config.toml
num_hidden_layers = 11
hidden_size = 96
num_attention_heads = 2
num_key_value_heads = 2
head_dim = 32
intermediate_size = 256
vocab_size = 8192
hidden_act = "swiglu"
norm = "rmsnorm"
norm_place = "pre"
norm_eps = 1e-06
positions = "rope"
rope_theta = 11500.0
rope_fraction = 1.0
qk_norm = false
attn_scale = 0.177
bias = "none"
tie_word_embeddings = false
parallel_block = false
init = "normal"
init_std_qkv = 0.0731
init_std_o = 0.0
init_std_up = 0.0731
init_std_down = 0.0
optimizer = "soap_variant"
learning_rate = 0.0055
lr_mult_qkv = 0.7
beta1 = 0.95
beta2 = 0.95
lr_head = 0.0139
max_grad_norm = 1.0
warmup_steps = 200
schedule = "wsd"
decay_fraction = 1.0
decay_shape = "linear"
final_lr_fraction = 0.05
batch_tokens = 32768
max_seq_len = 128
doc_mask = true
z_loss = 0.0001
train_tokens = 126700000
max_steps = 3867
dataset = "wikipedia_en"
Each number is 200 + 20 x the weight over its row's rms, rounded and kept within 0 to 999. Layers, rows and columns count from 0. The size before them is the row's rms in percent of the matrix's.

# layer 5 MLP gate, 256x96, rms 0.174, rows 6-17, columns 0-95
093,192,211,180,221,188,189,217,168,227,188,216,165,203,204,201,239,211,206,183,221,194,244,213,173,182,196,135,241,194,201,197,222,239,213,175,187,200,204,211,180,198,195,191,225,180,181,231,179,214,191,213,192,191,193,221,191,182,219,210,213,207,176,233,187,201,197,195,187,223,213,178,248,183,216,185,200,196,190,207,165,164,182,241,205,201,203,205,218,221,218,204,216,211,216,206,176
103,223,206,219,208,195,211,173,196,185,160,189,199,187,180,192,184,196,180,216,247,186,209,236,210,180,224,205,183,170,200,155,189,188,173,200,194,210,176,171,236,207,180,187,204,188,214,194,214,234,191,223,202,236,192,188,203,188,189,203,171,194,178,195,229,219,168,171,167,208,214,174,200,184,229,173,206,196,196,159,224,227,218,185,230,193,220,223,226,201,186,195,166,216,186,200,197
091,175,210,215,210,209,182,185,200,215,200,183,163,204,169,160,175,211,177,264,193,225,189,176,200,190,151,202,226,217,174,189,188,175,198,211,192,225,215,182,198,197,205,194,219,206,168,216,203,188,203,198,211,191,202,229,183,217,186,203,213,211,171,172,202,202,173,159,187,183,204,230,201,174,177,197,163,189,186,179,195,181,248,189,212,183,207,232,200,183,220,183,210,198,199,169,200
106,222,212,208,191,192,154,218,192,189,228,204,240,202,220,201,209,208,176,209,191,213,189,173,184,215,199,211,174,175,201,185,180,191,182,226,246,220,197,202,213,221,216,181,142,207,192,224,222,223,232,177,167,214,181,169,223,231,213,199,178,185,212,225,222,222,197,214,222,197,221,232,222,204,199,229,234,197,206,192,218,219,202,197,225,197,194,219,197,198,178,183,241,221,212,197,206
112,183,209,199,169,176,156,221,211,200,191,213,195,186,170,193,233,205,179,193,190,190,204,237,226,210,159,225,183,193,190,193,240,196,189,194,208,210,196,195,207,197,206,179,170,208,188,206,215,213,242,188,217,171,206,211,216,193,196,248,195,220,195,176,192,200,228,216,190,209,253,199,210,165,188,227,192,184,215,208,196,193,199,185,219,218,200,222,171,181,204,251,156,170,209,191,191
094,191,227,206,188,222,240,185,216,223,227,240,192,213,173,191,215,186,220,186,174,159,203,236,253,193,214,193,194,189,201,210,225,213,186,210,211,210,211,181,227,202,182,195,177,171,179,235,212,181,194,213,193,215,228,212,161,200,185,195,202,215,190,201,205,196,194,162,202,184,197,190,211,178,228,223,184,207,184,217,215,154,184,183,192,210,227,195,181,166,216,185,173,187,174,230,197
093,231,186,198,214,214,200,198,194,179,159,166,225,211,190,193,224,184,190,213,200,240,205,174,171,205,178,177,196,194,201,195,221,220,192,161,188,245,186,195,221,241,186,196,227,213,168,166,182,181,211,184,220,199,173,196,203,187,179,199,214,211,211,152,189,207,190,186,192,216,208,209,167,187,192,194,201,182,228,203,212,214,217,201,206,212,220,232,253,183,224,209,192,205,175,235,207
101,154,162,204,216,198,156,194,212,193,227,185,201,218,194,204,229,230,202,190,183,236,209,193,227,200,209,217,199,197,224,213,228,173,189,220,154,221,182,237,199,199,221,202,198,222,186,217,176,200,206,165,187,219,206,233,181,229,190,190,194,225,192,200,201,223,181,169,181,196,177,192,191,200,183,207,173,226,206,212,171,177,238,188,224,214,186,191,199,195,190,235,176,170,184,177,206
099,193,177,217,232,173,200,194,207,214,194,178,186,244,211,212,225,213,222,179,204,213,178,185,188,172,231,197,211,174,187,224,177,166,175,202,163,208,207,205,206,239,221,180,217,178,201,204,215,192,225,208,196,203,221,196,209,202,202,188,204,203,180,212,171,223,191,207,220,213,204,203,193,229,181,218,199,189,246,182,170,164,170,217,189,235,196,205,188,190,255,192,212,173,240,194,223
097,190,200,199,182,197,149,164,173,198,201,209,212,203,186,184,218,190,209,185,207,177,218,198,219,218,208,196,180,199,185,166,202,236,210,215,216,233,166,199,191,212,152,202,199,186,212,150,193,223,222,200,188,216,169,160,197,234,184,192,200,168,180,177,226,176,208,233,183,164,212,211,203,183,218,213,161,208,186,210,197,195,205,238,175,207,224,176,207,198,183,194,209,218,199,217,182
094,198,226,195,210,212,155,249,209,209,196,190,222,190,193,182,245,217,183,203,215,212,202,221,177,193,211,219,202,219,203,191,243,197,194,176,223,169,204,161,214,207,187,165,241,198,217,182,202,198,186,173,178,209,208,218,213,245,205,213,192,181,177,220,188,203,167,213,195,232,209,170,201,221,215,224,170,231,179,225,198,151,195,211,188,219,192,193,187,201,211,193,204,173,206,203,201
114,223,170,190,186,204,216,207,235,218,212,209,181,170,191,178,175,212,188,213,177,200,224,190,184,202,209,185,185,248,195,217,220,214,202,214,232,175,190,188,219,206,177,223,180,197,251,243,203,217,196,195,205,175,175,182,198,221,225,207,183,184,185,187,184,220,203,209,203,200,206,206,170,189,214,200,217,179,224,170,181,180,207,231,228,198,193,178,202,177,233,202,225,214,155,159,177
# layer 5 MLP up, 256x96, rms 0.161, rows 6-16, columns 0-95
094,232,212,209,177,215,161,165,226,214,191,210,190,173,148,173,198,205,206,231,217,217,207,148,213,189,204,216,210,188,212,210,211,183,175,193,174,198,200,210,193,192,205,203,218,240,195,213,206,198,224,180,205,180,238,184,176,191,182,209,195,199,180,221,187,191,216,198,209,221,191,218,222,226,194,218,174,173,209,170,222,176,206,158,214,189,189,185,220,176,240,172,226,174,189,203,208
105,201,262,163,192,169,187,182,193,204,202,180,176,190,199,205,189,178,203,196,189,195,192,190,227,204,201,204,193,209,192,217,190,190,188,219,207,227,148,199,187,199,200,189,192,211,215,186,193,164,177,195,185,185,233,202,219,215,226,205,197,198,181,201,217,201,254,182,193,182,198,206,251,226,204,188,209,217,235,201,205,197,153,211,204,202,137,206,207,184,224,188,218,210,216,174,215
102,183,176,153,232,204,210,165,220,203,206,203,211,207,190,204,192,193,174,174,200,174,188,197,192,160,200,204,206,179,223,194,168,191,180,204,156,206,207,181,224,193,216,183,169,194,198,226,214,178,192,175,203,225,171,206,198,176,220,176,195,219,153,208,187,184,203,187,209,184,150,201,201,157,195,214,229,193,213,229,207,196,169,215,214,170,208,224,210,203,192,217,170,216,176,194,228
093,202,215,201,202,200,226,217,211,210,186,185,203,258,184,209,190,203,205,214,197,196,192,173,200,178,194,192,208,208,225,209,177,193,181,198,206,140,214,220,201,215,199,214,170,202,217,233,206,165,192,141,205,209,197,230,177,173,155,153,222,220,181,204,198,163,228,198,187,206,215,210,219,215,186,226,195,180,157,195,213,196,183,210,224,232,193,197,190,205,225,193,209,192,214,186,210
104,177,225,198,214,198,184,220,210,182,189,203,202,186,183,194,185,180,191,209,184,218,220,240,222,181,138,223,197,225,206,189,199,179,218,200,226,185,204,219,191,207,205,200,194,166,188,176,230,223,222,191,231,190,180,236,211,173,194,186,200,185,185,213,209,242,204,195,195,227,225,227,240,166,195,193,176,170,216,226,199,218,219,197,206,167,209,200,207,204,164,220,243,202,209,225,193
103,174,212,198,170,180,210,161,205,215,173,204,181,204,206,134,202,181,212,224,220,186,209,173,206,180,200,193,208,217,170,192,196,219,166,195,187,183,173,221,201,205,197,155,219,220,204,199,189,198,194,182,237,215,213,213,200,196,212,217,186,195,219,196,154,196,188,191,210,182,192,193,193,222,171,232,193,236,234,192,174,218,220,233,211,195,186,203,245,172,184,210,178,182,208,220,188
099,213,233,204,217,230,183,217,223,205,220,185,237,203,210,188,201,197,207,194,219,212,218,155,184,192,201,201,190,191,167,202,207,194,214,188,225,170,207,225,171,190,195,239,187,201,183,211,173,197,189,159,206,236,177,236,191,206,192,210,218,226,196,210,227,193,231,227,214,221,224,208,183,224,184,195,238,224,210,199,250,210,181,191,196,202,216,185,185,212,177,206,201,223,201,146,218
095,198,187,192,214,222,254,186,219,188,188,167,192,187,185,193,209,190,195,184,214,171,185,209,190,197,200,250,215,228,192,196,195,187,183,217,194,192,199,227,190,194,210,207,183,227,211,212,206,209,249,201,187,209,205,173,155,198,186,207,211,193,206,206,193,187,214,202,243,231,185,215,247,219,231,218,176,214,194,205,206,198,207,192,248,240,170,174,181,218,199,213,217,163,220,220,191
104,227,240,203,205,203,203,207,180,211,220,170,200,208,239,208,199,213,188,183,185,215,193,202,212,255,215,221,207,214,204,178,158,176,177,207,179,142,215,206,198,200,213,178,213,216,208,176,197,196,202,187,176,213,187,211,233,218,209,194,237,212,181,189,203,192,195,196,173,214,231,191,180,212,197,211,210,162,215,196,216,208,178,214,157,216,206,192,182,196,242,237,199,191,227,218,231
103,207,206,213,185,199,180,158,214,177,215,191,198,218,171,187,193,204,168,216,201,175,212,186,180,210,175,261,226,184,196,195,200,195,197,245,198,202,187,222,199,218,200,177,225,227,182,161,207,210,227,224,189,236,201,205,158,200,219,212,215,239,211,226,202,177,211,199,165,180,201,196,204,180,209,202,208,207,221,210,204,195,236,227,191,181,211,186,180,168,219,229,169,213,182,182,207
090,190,172,213,202,191,230,158,189,198,218,184,197,207,222,201,195,153,223,199,196,207,214,205,223,257,202,201,195,185,183,186,182,237,227,226,198,210,193,245,170,209,226,218,183,185,179,227,209,226,209,208,227,204,188,215,219,200,181,199,215,205,223,189,210,214,205,177,227,181,207,216,197,206,173,230,196,155,187,219,204,211,218,221,203,167,216,187,170,211,183,182,173,206,165,200,226
# layer 5 MLP down (transposed), 256x96, rms 0.151, rows 6-16, columns 0-95
097,216,213,201,174,209,202,208,171,213,222,257,168,205,175,211,199,183,209,215,193,208,221,173,203,196,242,204,246,189,177,180,202,204,193,186,181,218,191,258,201,197,195,204,201,188,185,203,229,214,174,200,203,221,193,215,219,209,208,210,252,200,194,214,198,175,159,180,206,208,198,226,188,196,189,182,211,203,221,215,186,208,221,210,219,188,165,237,195,190,214,225,168,169,200,233,191
102,217,181,183,177,199,198,190,203,181,194,201,197,196,212,202,199,194,165,225,243,199,194,173,154,193,206,209,170,175,207,169,176,228,217,196,218,231,183,178,242,215,234,193,200,197,199,231,215,190,166,247,220,214,164,201,210,197,201,203,190,195,211,192,168,227,211,221,145,260,218,184,209,187,209,197,186,219,186,202,207,213,198,212,197,198,196,214,216,178,205,214,177,212,207,203,190
099,266,220,211,195,199,222,188,198,197,196,195,190,183,214,221,187,190,203,183,168,215,217,203,190,190,258,203,219,189,201,188,174,229,204,203,181,175,184,179,233,185,201,212,218,223,181,217,188,171,209,198,202,192,224,162,178,192,177,192,195,221,206,206,222,220,206,236,205,205,214,230,214,201,213,221,222,226,201,226,195,194,186,178,165,209,215,191,150,211,173,166,197,210,188,165,190
091,189,184,223,170,210,199,198,224,218,188,211,187,199,204,195,216,171,169,182,189,239,202,239,207,208,163,208,231,161,179,230,211,200,247,204,217,208,235,210,178,189,189,203,192,202,207,208,199,223,225,232,195,201,181,184,189,215,192,209,197,199,187,186,194,204,213,180,227,172,160,139,202,184,226,184,198,208,212,170,219,164,186,211,204,185,191,199,212,209,218,239,223,217,223,210,192
102,187,221,200,163,214,214,219,168,203,214,215,197,220,193,169,162,204,181,191,172,229,182,183,197,214,190,188,169,192,159,191,232,226,188,212,178,210,213,213,230,157,175,199,186,214,198,203,178,202,237,207,224,198,203,167,168,205,199,214,187,218,206,215,186,199,201,211,214,242,225,165,194,186,147,195,206,229,198,215,198,201,200,220,223,196,207,183,211,200,188,191,237,195,226,179,231
099,204,176,200,201,185,173,213,161,174,174,221,198,180,196,253,217,230,196,159,221,209,193,203,202,193,184,212,200,198,213,193,181,197,192,189,194,204,176,190,246,172,240,220,192,172,189,204,197,170,193,200,169,180,201,205,205,222,201,212,204,170,189,219,229,200,161,178,171,182,239,238,195,220,217,202,208,188,213,199,180,179,177,188,215,233,196,186,192,235,179,215,198,177,171,201,205
099,212,174,225,192,205,199,188,196,177,208,187,179,183,216,253,152,204,220,178,184,228,200,190,169,216,185,201,196,231,231,198,189,205,207,200,168,176,196,214,193,213,206,204,221,202,241,219,155,203,210,190,179,219,216,201,162,199,165,207,199,192,203,180,195,189,175,204,199,206,158,168,228,178,218,202,232,180,193,188,242,177,207,193,203,174,170,201,184,183,194,213,201,190,198,185,237
097,219,204,200,207,176,158,210,204,178,214,204,147,209,221,236,199,231,210,180,163,212,214,203,237,239,194,196,167,183,192,220,212,190,229,177,188,213,217,201,183,196,202,213,178,175,194,211,202,223,205,243,188,221,205,213,237,204,222,193,155,193,181,217,190,212,253,214,170,184,190,233,201,191,181,204,198,199,172,206,198,219,207,202,169,191,204,218,214,195,184,181,201,221,204,202,224
102,187,185,218,184,166,204,187,202,242,202,216,240,215,187,201,216,205,197,205,175,207,204,210,206,160,179,163,198,175,212,199,185,179,237,198,191,179,154,212,189,204,189,171,212,233,255,180,190,178,215,188,220,181,203,209,189,195,229,233,190,204,182,198,185,167,197,203,221,185,157,224,153,227,218,183,215,217,213,189,193,205,201,203,203,206,175,211,222,183,202,215,184,209,210,219,177
097,189,222,155,202,200,206,195,183,203,206,198,199,223,195,188,220,206,191,194,187,188,192,187,201,160,192,182,181,174,199,218,217,213,223,200,170,208,205,182,220,196,168,172,232,191,174,215,154,208,215,220,177,210,165,256,225,189,195,224,210,179,173,223,190,158,170,210,217,228,195,212,197,164,190,166,211,204,206,169,192,209,194,173,216,168,184,210,190,203,212,186,211,178,233,206,190
095,214,186,259,181,173,178,231,225,177,221,191,208,216,223,221,180,185,155,200,211,182,215,196,222,205,201,193,153,165,197,195,248,185,181,210,221,207,210,179,171,206,178,165,205,175,214,224,208,186,209,206,192,203,203,224,211,180,182,199,211,184,214,192,188,227,189,192,170,196,224,179,202,229,175,209,183,240,215,198,217,204,210,204,169,219,183,201,200,191,236,203,221,197,180,184,209